config = dict(
    n_kv_head=2,
    d_mlp=1280,
    vocab_size=8192,
    norm_eps=1e-06,
    positions='rope',
    qk_norm=False,
    attn_scale=0.125,
    init='uniform',
    lr=0.00352,
    warmup_steps=200,
    final_lr_fraction=0.03,
    doc_mask=False,
)
Each number is 50 + 12 x the weight over its row's rms, rounded and kept within 0 to 99. Layers, rows and columns count from 0. The size before them is the row's rms in percent of the matrix's.

# up: layer 5 MLP up, 1280x384, rms 0.0777, rows 243-309, columns 128-159
# down: layer 5 MLP down (transposed), 1280x384, rms 0.0668, rows 243-309, columns 128-159
# gate: layer 5 MLP gate, 1280x384, rms 0.0764, rows 244-309, columns 128-159
up243 099:52 47 55 43 50 48 63 60 44 26 33 57 59 53 30 67 62 43 46 59 45 44 55 62 35 60 39 34 47 48 49 69
down243 098:52 52 44 52 60 47 37 32 52 63 43 42 51 28 42 71 52 46 41 45 66 57 37 46 58 42 56 44 35 58 49 54
gate244 097:56 56 48 54 39 59 52 56 72 52 36 40 35 41 50 59 46 56 80 37 48 35 44 63 48 40 62 29 42 81 49 56
up244 097:53 52 66 63 65 31 47 54 40 57 38 77 43 48 44 24 39 47 47 55 29 54 46 48 46 72 50 60 42 56 59 67
down244 098:46 41 52 42 48 52 69 52 77 65 38 65 63 36 38 41 57 56 45 35 75 42 61 50 64 73 34 36 61 65 65 37
gate245 100:32 45 58 57 65 51 52 25 37 76 52 34 60 54 22 46 56 41 38 62 43 37 59 60 29 55 52 28 26 50 35 56
up245 102:45 56 45 38 50 53 59 34 78 28 53 49 69 52 46 31 42 39 54 57 68 45 48 62 60 56 35 70 63 43 66 38
down245 097:41 51 38 57 52 44 27 41 54 64 61 45 54 52 43 54 39 52 57 36 39 56 51 55 56 42 51 45 53 58 34 59
gate246 104:24 31 31 66 31 46 52 44 51 55 33 72 56 36 22 41 52 63 50 60 69 54 61 70 47 56 63 37 31 16 53 64
up246 096:34 43 52 59 38 45 31 58 50 52 41 44 51 65 37 42 69 44 51 77 38 39 39 50 58 43 38 41 54 74 40 43
down246 102:32 51 40 44 40 56 46 22 58 60 47 20 68 48 53 34 64 63 39 60 31 54 37 51 49 47 71 54 59 46 31 40
gate247 095:55 34 55 58 41 38 52 57 59 41 34 61 38 44 45 38 71 34 30 58 65 44 46 44 59 68 49 73 44 51 69 48
up247 089:55 62 83 50 51 29 53 63 51 43 44 52 21 31 52 45 72 63 35 58 49 65 41 54 65 45 62 45 62 48 44 32
down247 094:65 61 54 46 57 51 24 61 57 28 58 55 39 40 38 42 59 81 47 34 88 58 50 19 49 46 32 48 68 53 42 72
gate248 095:60 35 36 44 60 65 49 59 48 47 55 47 43 33 52 51 46 58 45 34 56 57 42 30 61 45 68 35 56 62 63 58
up248 102:33 52 44 63 59 61 35 50 42 48 57 46 53 59 27 56 42 39 64 53 32 40 52 57 53 55 72 71 58 50 43 65
down248 094:66 32 45 50 38 33 48 44 55 57 51 45 52 43 38 66 36 60 79 43 58 59 55 45 37 64 67 28 45 56 61 53
gate249 096:56 61 44 61 51 50 40 68 41 43 44 57 67 60 54 57 57 63 58 44 53 51 61 32 40 67 54 42 45 46 62 44
up249 097:40 43 46 54 51 56 45 49 50 60 45 54 53 72 21 54 66 30 43 58 32 11 46 33 52 54 47 56 42 53 66 45
down249 099:47 30 55 39 40 39 53 26 48 64 52 52 64 46 28 63 48 46 26 53 37 51 74 44 51 56 51 44 32 70 44 56
gate250 097:45 44 62 50 48 33 52 54 42 34 51 65 50 43 32 50 61 41 48 66 38 42 47 34 38 55 32 43 60 57 27 44
up250 097:33 62 40 64 39 33 50 47 51 41 54 69 50 57 45 50 39 25 36 42 66 57 61 56 29 42 43 45 49 60 25 50
down250 097:33 42 59 37 44 54 52 68 35 52 35 60 46 72 44 42 45 42 55 44 43 29 66 41 62 55 52 43 56 27 46 67
gate251 097:37 52 66 42 64 56 63 36 26 51 75 24 40 48 59 44 55 52 35 55 46 48 39 40 47 35 66 53 52 44 40 41
up251 100:51 54 53 47 28 42 51 74 41 48 45 41 53 48 54 59 54 48 66 57 58 58 43 53 56 64 53 45 45 48 45 51
down251 103:57 63 53 45 54 62 59 66 62 50 63 48 51 57 63 43 70 47 56 51 73 51 45 49 29 45 45 55 37 53 53 57
gate252 097:42 57 44 52 57 46 61 67 40 39 73 59 38 56 28 40 48 55 59 47 45 53 48 43 69 52 49 50 58 65 60 43
up252 096:45 39 42 47 54 33 38 75 62 42 67 47 34 39 58 18 28 44 24 50 29 40 49 50 55 58 52 51 68 48 39 43
down252 097:76 39 39 41 34 67 50 78 36 32 38 46 51 42 28 41 44 52 66 26 44 52 47 41 46 54 36 58 55 48 47 36
gate253 102:42 56 43 60 47 57 71 55 35 59 62 49 44 50 55 61 55 59 47 50 58 72 25 36 45 54 59 56 55 64 70 37
up253 098:38 47 47 43 46 47 53 47 51 38 42 58 61 48 38 50 50 50 57 71 47 58 48 47 54 64 48 22 22 48 73 64
down253 102:43 67 46 49 19 65 57 53 39 47 46 53 40 48 58 72 65 64 54 45 52 56 61 50 51 45 47 30 49 53 63 51
gate254 099:36 55 46 68 62 64 42 66 44 45 51 41 37 54 49 51 52 59 58 44 40 66 58 22 64 67 48 32 47 57 53 54
up254 102:24 53 46 32 33 56 52 49 58 63 45 55 45 48 51 50 39 59 53 38 78 43 40 53 38 58 50 47 64 49 49 60
down254 094:51 57 49 66 52 43 38 46 36 50 63 46 52 65 48 55 29 29 50 62 24 65 36 46 44 36 35 84 54 57 45 57
gate255 102:41 39 57 66 50 79 64 46 67 38 58 29 75 61 47 45 66 46 73 53 49 37 53 42 64 53 35 46 71 53 35 37
up255 103:75 39 54 42 52 43 56 35 19 64 25 68 46 56 61 56 60 42 63 39 57 44 50 76 54 72 84 45 29 45 52 65
down255 104:46 38 61 48 57 32 57 66 56 62 53 45 47 48 60 48 54 51 48 33 45 38 62 69 64 46 45 60 66 56 42 46
gate256 102:60 23 44 39 43 68 57 45 51 36 38 56 52 56 42 54 18 77 35 55 49 51 42 53 56 33 63 30 26 35 59 35
up256 101:50 49 46 37 34 46 74 50 38 32 48 68 50 64 48 68 39 65 40 58 35 54 37 36 69 51 41 45 48 09 31 63
down256 105:54 49 53 58 45 37 55 64 36 31 39 45 40 36 56 44 58 53 35 47 53 41 46 43 42 39 41 50 47 26 56 56
gate257 097:55 40 48 49 56 41 28 43 61 63 66 64 75 60 32 59 49 22 59 46 40 46 40 49 45 54 43 63 49 62 43 49
up257 105:72 52 69 37 49 60 33 62 43 36 46 56 71 27 48 48 66 44 47 58 54 59 68 50 50 28 40 62 50 53 29 52
down257 104:51 42 54 52 38 47 40 73 46 44 65 44 56 59 60 51 14 57 47 56 44 63 42 32 84 55 38 39 44 43 81 57
gate258 094:61 71 44 51 42 52 55 51 43 60 43 43 57 30 57 45 57 31 47 45 43 81 44 52 60 66 26 38 28 51 29 57
up258 098:60 62 43 45 60 51 55 43 44 73 70 49 62 75 53 37 53 42 36 52 52 62 49 54 42 36 40 51 33 52 29 56
down258 095:34 38 40 49 46 66 63 22 87 57 50 33 58 57 55 50 32 68 38 59 36 34 52 40 48 68 69 56 50 57 59 76
gate259 098:78 56 51 54 41 49 40 40 36 60 52 61 49 65 38 58 69 65 60 51 50 28 38 32 54 61 46 55 45 66 46 50
up259 098:50 64 59 39 71 41 69 38 33 44 56 55 46 44 67 42 54 80 53 31 66 30 46 51 45 62 43 48 37 56 51 46
down259 098:40 36 63 40 43 47 54 57 47 52 58 61 31 49 51 27 64 47 63 53 37 57 40 68 50 56 60 49 71 52 46 43
gate260 103:69 69 32 66 58 58 38 50 46 30 52 66 43 73 38 39 67 63 64 65 29 53 42 55 68 38 47 63 74 50 64 55
up260 105:48 40 32 39 38 61 53 29 49 34 59 43 62 46 21 64 48 58 44 45 55 53 54 58 60 56 40 46 58 52 58 68
down260 094:69 55 73 41 44 42 42 56 43 59 49 53 72 66 41 57 44 45 85 66 30 78 34 53 64 43 51 51 41 15 62 33
gate261 101:38 60 48 54 48 53 54 45 70 54 57 52 32 46 47 32 57 48 41 59 54 49 51 52 38 52 49 53 41 51 59 26
up261 110:65 44 43 61 57 40 63 70 53 42 58 49 59 55 54 59 68 48 58 55 55 68 47 68 63 39 59 42 79 71 48 54
down261 097:61 41 55 62 73 23 56 41 46 29 53 55 53 47 61 50 51 57 60 63 43 53 38 61 59 52 43 57 44 45 62 58
gate262 091:59 43 53 27 26 38 39 74 70 52 48 66 58 42 48 59 61 51 48 40 45 42 56 65 50 49 44 40 38 54 41 50
up262 094:35 64 44 60 61 54 59 60 47 35 53 51 45 51 50 62 28 39 62 45 50 51 50 46 47 22 62 61 43 28 66 35
down262 102:63 52 56 60 49 40 42 48 36 48 56 41 66 36 49 50 57 77 41 42 79 39 49 54 63 18 29 67 41 44 40 36
gate263 100:44 64 60 22 58 44 38 46 58 42 36 43 63 40 36 47 41 59 60 50 26 41 57 67 38 65 45 52 47 41 44 52
up263 107:26 66 38 53 53 21 38 64 47 39 67 25 42 58 57 50 71 56 55 46 56 26 52 80 72 55 71 68 39 44 62 36
down263 103:61 67 44 59 43 35 35 54 55 46 54 50 77 55 51 35 69 65 39 57 37 53 38 56 57 43 65 35 49 48 52 36
gate264 098:36 52 41 46 48 57 48 37 53 43 70 68 42 62 37 48 48 41 47 42 55 57 51 59 57 37 57 33 45 54 35 51
up264 094:64 63 30 45 43 31 37 60 62 57 37 64 53 39 66 50 50 37 91 50 60 45 66 20 52 35 56 45 58 54 52 49
down264 097:63 41 47 36 52 61 39 27 53 58 50 78 61 63 61 64 27 68 71 66 57 57 60 45 55 38 58 41 62 54 51 53
gate265 107:57 37 54 56 26 48 39 51 50 57 56 50 48 41 54 30 57 57 36 27 48 41 64 66 60 55 58 31 51 35 71 62
up265 109:58 26 38 52 54 58 60 40 71 45 65 64 49 37 51 41 46 45 68 64 47 51 63 51 60 36 48 54 35 60 42 54
down265 103:67 54 51 45 43 39 64 58 46 47 42 39 23 33 71 42 59 63 50 37 51 52 40 33 59 25 31 27 67 55 40 59
gate266 103:55 53 53 55 39 63 60 64 60 64 36 71 45 49 11 44 39 57 76 40 47 44 72 57 57 43 40 59 70 50 41 21
up266 103:53 62 40 64 41 33 53 56 33 61 46 60 61 50 47 39 19 52 34 31 61 33 64 72 76 38 68 43 44 43 65 45
down266 103:49 38 40 65 57 50 25 54 61 54 40 56 44 48 67 61 63 57 75 54 64 42 50 60 34 42 39 62 49 57 52 43
gate267 110:48 57 44 61 50 64 45 26 60 53 49 48 66 41 44 60 59 38 44 54 35 41 43 33 60 68 71 59 47 66 60 44
up267 107:43 41 44 44 54 32 30 49 77 38 37 49 45 48 29 63 49 30 53 43 53 38 59 46 52 63 57 48 44 54 64 52
down267 099:44 80 46 25 65 37 53 28 50 42 49 53 51 41 62 36 60 30 65 44 29 68 33 48 47 71 55 36 59 43 47 30
gate268 099:35 58 42 46 51 74 32 49 40 42 50 53 53 36 40 44 60 54 44 45 37 40 54 30 54 33 49 41 58 32 53 57
up268 099:41 58 37 66 48 64 38 44 40 53 47 41 32 62 31 33 52 50 47 54 42 46 51 52 49 53 52 56 70 45 46 55
down268 099:56 62 57 49 46 52 39 59 51 46 03 45 33 63 77 24 57 46 62 44 46 39 45 56 43 42 53 58 75 51 44 31
gate269 101:57 65 29 59 38 58 54 57 63 58 30 62 48 48 33 56 43 38 57 56 62 39 37 52 76 48 52 46 74 67 50 59
up269 102:30 28 34 52 65 55 38 40 61 52 51 64 46 44 48 55 54 41 44 41 54 48 47 33 61 58 48 54 51 61 60 44
down269 100:52 32 40 30 56 66 52 57 34 63 60 44 18 41 32 63 42 35 50 58 50 27 31 69 49 65 56 43 45 57 56 61
gate270 095:32 56 53 33 47 64 33 50 65 52 45 56 44 59 77 41 44 38 74 26 63 63 62 55 48 59 44 30 40 50 55 56
up270 102:30 52 19 53 62 45 62 50 47 63 35 44 51 23 36 21 49 60 38 35 55 40 50 45 50 62 60 63 26 65 60 63
down270 096:36 64 56 43 36 60 31 51 67 61 48 33 36 48 48 57 42 47 47 57 59 52 31 53 72 60 62 51 40 64 51 41
gate271 100:50 54 24 38 73 54 32 37 78 68 58 35 56 60 59 52 67 57 54 49 50 45 57 50 37 56 45 42 43 60 36 53
up271 097:54 17 78 55 58 40 45 60 39 69 35 32 24 35 68 41 52 49 56 54 47 61 45 50 55 50 68 45 22 64 32 53
down271 100:63 51 52 43 38 33 46 61 46 51 43 70 43 59 28 66 39 51 56 37 76 39 66 41 30 49 57 67 61 37 33 72
gate272 109:25 64 44 35 41 59 43 59 54 65 67 46 45 24 54 69 51 43 38 46 49 53 33 38 70 54 77 46 40 52 49 34
up272 111:43 57 56 64 35 69 63 59 55 62 47 56 33 45 40 38 52 48 59 19 43 59 50 51 44 52 39 38 39 54 51 45
down272 097:69 43 31 40 46 41 46 70 54 27 50 51 31 52 36 52 42 45 36 39 48 48 55 43 63 70 68 49 45 43 35 37
gate273 095:60 50 71 63 61 38 35 42 56 60 54 39 65 52 38 44 49 44 42 32 69 54 68 66 75 42 61 39 66 63 41 48
up273 094:49 52 60 69 53 61 53 23 73 43 47 49 53 47 49 43 45 40 43 56 32 49 64 42 57 61 52 69 41 50 42 49
down273 098:41 42 56 45 42 65 62 38 41 51 64 40 49 54 49 50 49 48 52 35 62 53 69 41 59 49 44 43 34 65 69 45
gate274 106:52 58 44 64 52 37 54 54 70 29 40 57 30 57 40 72 41 45 43 45 54 57 33 45 39 32 55 40 42 42 74 36
up274 104:51 59 57 49 49 44 58 38 64 35 32 46 24 37 57 47 28 41 37 46 54 51 55 39 56 61 43 44 53 44 44 64
down274 099:39 49 41 32 45 48 59 63 47 51 51 42 39 71 31 61 54 76 22 76 58 33 64 40 52 30 62 55 48 52 59 54
gate275 100:59 40 31 58 40 47 72 54 51 40 38 59 63 40 39 57 15 61 68 40 45 53 57 53 54 59 55 21 67 46 58 52
up275 093:59 55 51 49 44 52 48 57 23 74 30 69 59 74 28 45 44 43 45 46 29 48 66 53 38 73 61 32 55 51 59 44
down275 095:36 48 66 63 38 46 42 51 43 54 43 45 57 29 42 54 48 39 64 64 44 62 49 46 50 47 55 42 50 48 47 52
gate276 102:50 26 57 65 47 64 52 59 39 33 54 55 40 44 25 44 52 40 32 36 53 53 44 45 66 39 44 55 41 46 35 43
up276 100:33 34 52 52 20 34 63 47 41 41 71 31 31 37 27 57 42 43 39 57 37 37 54 54 46 52 50 68 39 34 59 56
down276 094:55 46 54 58 42 67 57 38 63 77 49 40 58 50 57 36 53 39 36 40 69 54 22 65 58 66 43 31 45 48 47 63
gate277 103:36 47 45 74 33 36 45 42 61 31 25 61 40 53 39 58 50 43 52 59 53 34 53 51 53 53 47 34 46 45 56 43
up277 110:31 31 56 64 59 45 54 36 60 42 16 63 45 55 49 82 52 29 51 50 70 18 44 32 41 55 70 47 52 68 28 45
down277 099:37 58 59 51 60 58 36 51 47 39 62 49 30 56 42 54 63 38 53 59 60 45 41 22 65 59 84 40 45 69 59 58
gate278 101:43 56 44 58 57 62 53 55 39 53 48 46 38 53 51 59 50 67 43 68 72 41 54 45 57 59 29 61 67 73 41 47
up278 095:55 33 49 38 59 50 62 53 25 47 67 67 39 40 28 49 49 26 32 66 35 20 40 41 36 59 77 46 61 79 47 52
down278 103:49 31 66 46 10 58 67 51 29 56 59 57 12 39 65 69 57 52 44 54 38 64 63 45 67 52 65 45 40 48 59 44
gate279 112:59 42 50 59 49 55 54 61 30 41 65 35 50 55 42 37 43 40 59 52 38 30 51 53 51 44 54 11 41 48 53 52
up279 106:68 52 52 42 67 39 38 47 79 46 45 59 50 43 51 57 43 40 45 51 57 55 65 55 22 48 50 48 48 57 50 43
down279 102:32 55 39 52 31 57 47 47 44 49 45 60 56 66 56 59 40 33 51 63 47 62 49 40 38 46 52 60 59 53 52 33
gate280 099:60 42 57 34 63 43 52 50 62 46 36 49 53 51 53 53 29 72 57 40 55 45 28 54 57 44 44 32 51 41 52 58
up280 100:50 52 49 39 60 36 63 29 40 52 51 60 47 52 59 40 27 50 52 51 78 50 27 53 27 49 44 69 64 49 69 48
down280 100:48 44 63 34 58 48 47 47 41 63 63 50 43 53 60 20 41 25 60 32 42 57 32 27 38 66 77 44 37 51 47 55
gate281 096:54 49 41 38 32 28 33 33 60 37 44 47 56 51 31 52 60 50 49 75 47 44 64 50 23 54 53 69 40 73 33 27
up281 104:34 52 62 42 69 33 41 34 50 31 38 52 63 57 70 51 60 43 69 72 48 67 62 39 59 34 44 47 59 56 40 49
down281 097:49 48 60 59 55 49 56 80 70 47 39 52 56 03 62 48 33 47 31 48 64 55 61 31 46 75 49 51 45 36 48 77
gate282 093:62 50 55 34 81 44 41 47 50 48 49 48 42 50 51 49 68 60 42 49 50 23 43 47 39 53 62 54 50 58 47 38
up282 093:41 71 65 67 59 62 42 51 52 60 46 58 48 49 65 42 15 54 57 44 52 52 22 69 45 54 49 55 54 53 38 62
down282 097:47 23 56 32 39 69 68 49 52 48 59 65 14 43 48 47 44 60 61 57 44 46 50 54 58 71 45 28 43 73 71 65
gate283 100:44 46 44 48 41 48 37 58 43 63 48 63 52 39 56 61 47 51 49 68 44 56 43 42 75 46 51 70 39 60 41 33
up283 093:44 38 33 49 50 46 52 40 46 51 35 51 62 61 48 16 67 54 49 50 43 77 54 43 58 48 37 60 26 46 67 59
down283 098:41 56 65 35 44 29 46 41 46 52 48 59 61 55 54 51 58 38 43 49 38 60 43 55 44 61 48 53 75 49 58 40
gate284 099:52 84 59 40 50 34 66 37 62 51 51 62 44 48 30 54 50 42 14 37 41 51 37 53 47 61 49 34 62 63 52 62
up284 099:56 50 54 49 65 50 45 35 67 36 43 31 52 46 43 36 60 33 49 46 48 53 40 58 76 26 52 57 23 45 33 43
down284 098:32 55 49 37 51 41 11 46 68 61 48 56 50 67 45 45 58 59 62 60 39 72 47 58 69 50 68 44 37 47 50 33
gate285 100:48 38 43 36 50 65 30 48 55 41 37 69 49 65 28 52 34 49 67 59 46 56 68 43 70 38 84 53 66 49 51 48
up285 101:39 60 41 44 35 46 47 61 62 61 60 50 37 56 55 51 38 40 45 60 42 82 53 59 51 53 54 40 60 59 33 41
down285 097:45 52 31 44 44 48 35 31 23 54 17 72 36 34 38 46 31 60 73 77 40 46 49 48 37 47 72 46 40 51 42 38
gate286 101:31 62 78 59 26 30 53 53 51 64 51 57 51 20 28 45 39 48 64 51 37 43 59 53 44 50 59 52 55 57 65 41
up286 105:44 66 51 58 45 51 73 67 68 63 65 48 44 23 75 61 45 46 25 50 50 24 50 39 49 61 53 62 56 55 41 51
down286 105:43 42 45 69 30 50 59 37 42 43 50 44 36 31 41 10 29 56 46 47 52 38 43 45 45 38 47 62 41 35 41 39
gate287 101:43 53 42 49 41 59 43 49 54 13 33 72 33 42 54 35 45 48 68 51 29 62 36 45 63 63 60 36 65 45 44 48
up287 103:50 46 36 37 32 56 57 46 40 60 42 68 49 71 50 35 55 80 35 69 33 33 48 49 53 57 64 51 52 45 40 50
down287 103:38 36 47 73 42 52 67 54 42 32 54 51 34 41 58 30 53 55 29 69 63 67 38 31 48 51 67 50 41 51 50 34
gate288 109:49 83 50 24 45 56 47 69 68 51 56 41 51 47 46 60 59 68 41 54 51 61 68 23 45 63 60 67 60 38 36 57
up288 104:44 57 61 49 56 44 60 44 51 42 46 63 70 68 56 61 42 57 34 56 53 42 45 45 65 44 51 53 49 37 46 59
down288 108:38 56 57 49 55 55 55 64 82 50 58 54 24 37 45 57 60 52 33 57 59 55 29 48 38 62 61 50 57 42 71 62
gate289 099:51 35 51 51 37 49 40 26 45 50 47 39 48 62 37 42 31 60 45 65 53 49 43 48 51 60 45 65 52 27 58 55
up289 102:16 60 39 35 52 28 54 28 62 69 49 51 55 37 36 65 45 39 41 17 64 30 47 58 38 38 58 52 55 63 55 48
down289 103:26 61 46 58 44 26 30 60 51 44 43 50 55 56 68 52 62 18 60 70 47 46 46 33 44 34 73 52 50 40 62 53
gate290 102:55 26 63 36 56 65 52 39 65 51 57 50 65 66 22 37 56 36 61 59 50 63 34 65 61 40 64 29 47 55 57 62
up290 094:53 55 62 45 41 57 44 38 70 54 88 27 40 17 56 51 57 40 49 53 40 50 50 56 45 45 47 48 47 47 48 41
down290 101:39 65 47 40 31 65 43 40 33 63 47 77 46 30 49 49 51 28 48 61 59 58 36 41 34 48 68 56 67 66 66 68
gate291 102:56 49 57 53 51 62 71 52 52 32 42 47 57 59 59 50 80 68 44 48 43 31 70 59 31 53 50 38 47 66 57 48
up291 108:59 56 59 53 62 67 57 38 61 69 35 60 52 55 52 55 54 55 38 55 47 49 64 56 58 48 76 54 56 52 70 24
down291 104:42 54 38 63 41 51 39 44 57 46 44 62 48 56 44 27 45 45 69 29 50 60 68 61 56 40 66 51 41 54 35 55
gate292 099:64 57 72 33 64 72 44 63 42 57 36 55 42 37 56 48 52 24 47 50 39 42 34 54 41 44 44 51 44 30 60 36
up292 106:41 48 49 53 46 60 36 70 43 39 64 51 60 70 38 46 65 28 31 53 56 46 47 48 26 65 66 43 55 36 61 55
down292 108:57 57 42 48 60 33 67 25 54 63 56 52 38 39 69 48 50 22 59 61 67 48 32 56 44 33 53 42 47 45 58 58
gate293 106:50 52 58 38 62 35 50 49 35 63 49 44 42 39 55 54 55 33 59 65 56 50 72 46 45 54 53 47 50 23 87 54
up293 104:55 41 67 38 58 50 56 61 45 71 43 37 67 44 51 66 58 35 46 47 50 60 28 43 47 39 28 65 42 50 20 40
down293 100:69 46 63 54 56 65 56 45 67 48 37 66 48 52 45 52 59 48 33 27 38 35 51 40 45 51 40 53 52 52 32 57
gate294 102:64 59 42 51 43 63 54 59 63 52 40 58 49 36 49 43 58 33 37 38 38 41 75 63 34 42 48 42 33 58 44 49
up294 095:54 51 61 30 53 56 50 54 58 43 67 41 35 73 52 60 32 51 49 47 36 46 50 48 31 53 42 54 60 49 60 30
down294 097:67 47 63 62 37 40 53 69 44 52 48 56 58 62 37 83 38 54 35 71 48 51 40 51 46 57 50 39 60 78 51 43
gate295 101:49 57 35 56 28 53 34 45 53 51 46 29 76 67 11 65 52 71 64 52 72 35 53 62 60 25 57 62 28 49 71 55
up295 091:39 38 53 32 62 50 46 60 29 65 48 55 33 58 59 24 21 46 48 31 37 38 29 49 45 76 52 45 68 40 27 50
down295 096:40 56 40 44 22 32 57 46 36 51 51 46 59 53 35 42 46 46 64 56 63 40 26 60 47 38 49 34 33 45 32 61
gate296 107:36 50 40 70 59 56 55 24 38 28 56 53 51 39 58 44 55 45 32 63 30 39 48 42 58 38 60 41 60 23 66 46
up296 102:43 48 58 41 47 32 50 57 46 48 55 31 48 28 47 40 60 41 50 37 41 46 40 55 66 57 46 61 36 55 33 66
down296 103:41 67 36 60 44 41 49 61 87 58 59 48 57 63 56 52 71 63 68 76 49 65 38 74 47 36 34 57 32 40 53 39
gate297 107:37 61 35 52 52 30 53 39 56 29 51 61 42 53 56 72 65 58 57 66 40 59 57 39 50 43 41 48 64 58 35 38
up297 101:50 41 46 58 36 44 50 50 52 57 36 35 43 39 39 43 41 60 40 50 39 51 39 54 44 34 58 61 47 55 34 61
down297 099:45 43 68 75 44 31 45 76 53 45 52 34 45 51 49 85 47 42 44 52 45 69 48 56 54 50 59 46 55 39 47 52
gate298 104:43 64 65 42 60 46 65 60 46 50 27 28 49 48 45 74 36 51 67 57 63 44 42 40 56 60 60 60 55 36 43 49
up298 107:53 50 57 77 62 55 36 45 69 55 20 53 60 70 55 51 51 27 68 50 56 46 64 38 69 47 42 44 56 66 40 52
down298 107:63 41 62 52 57 36 06 43 72 46 30 73 60 58 71 34 63 58 36 68 55 62 47 54 56 56 52 33 82 50 59 25
gate299 097:61 68 47 26 36 57 40 51 57 48 47 64 56 52 75 39 38 50 47 44 61 59 21 44 53 49 25 52 42 59 48 35
up299 096:46 53 51 40 45 53 51 46 37 69 68 51 60 65 39 66 59 49 39 64 76 46 49 47 54 36 63 40 56 38 55 76
down299 097:36 49 33 55 36 51 66 71 44 46 54 39 33 42 48 47 38 57 62 52 51 46 39 48 59 52 29 53 51 42 65 56
gate300 100:58 48 60 65 50 38 60 37 69 48 43 52 59 52 38 21 47 61 48 52 92 55 48 59 43 54 44 63 29 35 49 41
up300 093:50 61 47 67 29 55 56 54 62 37 73 48 62 52 69 30 55 68 45 43 64 56 37 45 56 48 59 29 73 57 68 37
down300 101:55 57 45 53 39 37 53 68 59 60 45 61 43 22 67 54 63 51 32 55 33 50 55 59 43 53 38 57 59 44 53 18
gate301 096:46 39 39 42 54 32 51 56 34 67 82 25 58 55 58 52 49 51 45 15 35 67 44 42 41 47 68 42 81 40 59 42
up301 099:28 86 47 47 36 63 56 54 36 60 44 55 48 42 40 36 40 50 48 44 73 57 54 62 35 40 48 30 43 45 63 65
down301 097:56 54 43 53 52 56 56 67 52 48 55 37 39 49 43 20 68 52 47 62 56 17 57 41 29 53 57 17 35 35 51 49
gate302 110:52 80 48 37 28 69 43 32 60 34 65 63 41 42 61 58 23 36 37 47 42 48 32 46 56 41 30 56 66 40 67 55
up302 104:37 52 54 43 49 50 53 50 26 37 52 32 49 63 57 69 56 48 68 44 66 41 35 59 29 70 57 45 58 47 59 61
down302 096:45 47 68 34 65 61 39 46 69 34 45 37 41 53 48 54 53 46 66 67 48 50 51 34 54 62 59 25 17 55 41 55
gate303 100:63 42 46 56 31 61 39 47 71 77 24 48 35 63 63 42 40 54 76 72 49 34 55 69 55 38 56 48 26 41 49 43
up303 097:32 59 41 52 37 66 51 67 49 53 57 38 61 55 55 40 40 54 58 69 40 55 67 63 48 65 56 54 47 45 47 38
down303 099:52 50 53 51 32 44 68 63 70 36 52 39 32 45 35 46 48 56 39 52 29 54 56 49 48 40 39 54 56 81 23 46
gate304 098:65 46 45 50 57 55 81 40 56 63 53 54 38 55 67 41 50 50 72 67 62 51 53 66 62 43 60 47 59 55 67 20
up304 095:50 74 50 43 71 47 47 48 48 71 65 63 64 64 62 28 67 29 46 66 66 56 46 40 43 50 53 39 67 48 59 48
down304 101:35 64 52 39 44 51 56 59 52 47 67 52 49 65 52 44 34 50 43 38 52 59 57 61 46 68 48 37 53 32 62 17
gate305 102:65 47 34 41 56 61 38 49 41 43 34 28 49 48 60 47 50 63 56 48 65 37 31 66 69 50 64 46 66 51 56 70
up305 099:27 14 46 31 62 29 47 63 49 57 37 59 44 29 53 35 37 52 31 39 36 49 54 40 69 61 24 68 45 42 68 50
down305 105:37 39 75 54 61 61 40 51 42 52 56 23 53 62 40 38 57 68 48 43 42 42 50 56 88 52 55 53 45 43 57 61
gate306 101:66 63 35 64 56 33 50 19 69 39 47 25 69 56 46 62 57 50 35 40 32 52 51 16 53 52 59 50 42 40 45 42
up306 104:69 40 57 39 67 58 34 71 33 58 39 60 59 16 46 44 33 59 38 56 66 49 49 70 63 59 48 50 43 47 54 70
down306 103:37 52 63 44 41 56 67 67 50 38 42 55 81 44 63 45 44 42 73 48 50 43 52 60 61 61 31 61 59 39 42 60
gate307 100:31 34 50 39 51 49 40 62 48 49 59 72 46 54 38 53 49 56 27 48 70 69 50 59 47 55 45 51 59 41 53 59
up307 094:46 30 38 62 43 45 67 57 49 62 68 48 47 61 46 40 53 56 54 18 50 47 80 39 40 57 51 50 41 59 60 47
down307 097:48 56 31 43 61 55 48 51 46 44 23 48 69 55 61 59 46 50 27 43 45 61 67 38 31 70 35 12 47 40 56 53
gate308 093:69 54 50 56 37 42 70 36 42 51 61 43 51 54 59 68 43 49 48 53 65 52 48 48 52 74 80 29 47 48 71 34
up308 095:63 45 66 60 37 51 54 50 44 52 51 67 40 57 60 29 67 43 52 20 69 39 52 60 53 34 36 71 57 26 48 39
down308 096:49 59 26 65 61 73 48 37 55 56 50 64 51 50 33 54 50 44 58 61 38 40 34 53 51 70 51 61 50 59 35 37
gate309 104:34 59 47 58 52 33 36 52 60 71 40 56 51 55 51 33 62 41 22 56 52 42 61 43 42 53 38 73 71 21 58 46
up309 100:55 39 63 66 54 51 56 62 45 54 49 33 45 43 70 32 64 51 42 47 57 66 41 33 53 45 46 59 67 50 48 37
down309 099:48 43 57 53 60 87 66 55 69 32 41 30 39 59 45 77 33 34 60 25 31 55 66 58 56 67 45 35 41 44 55 66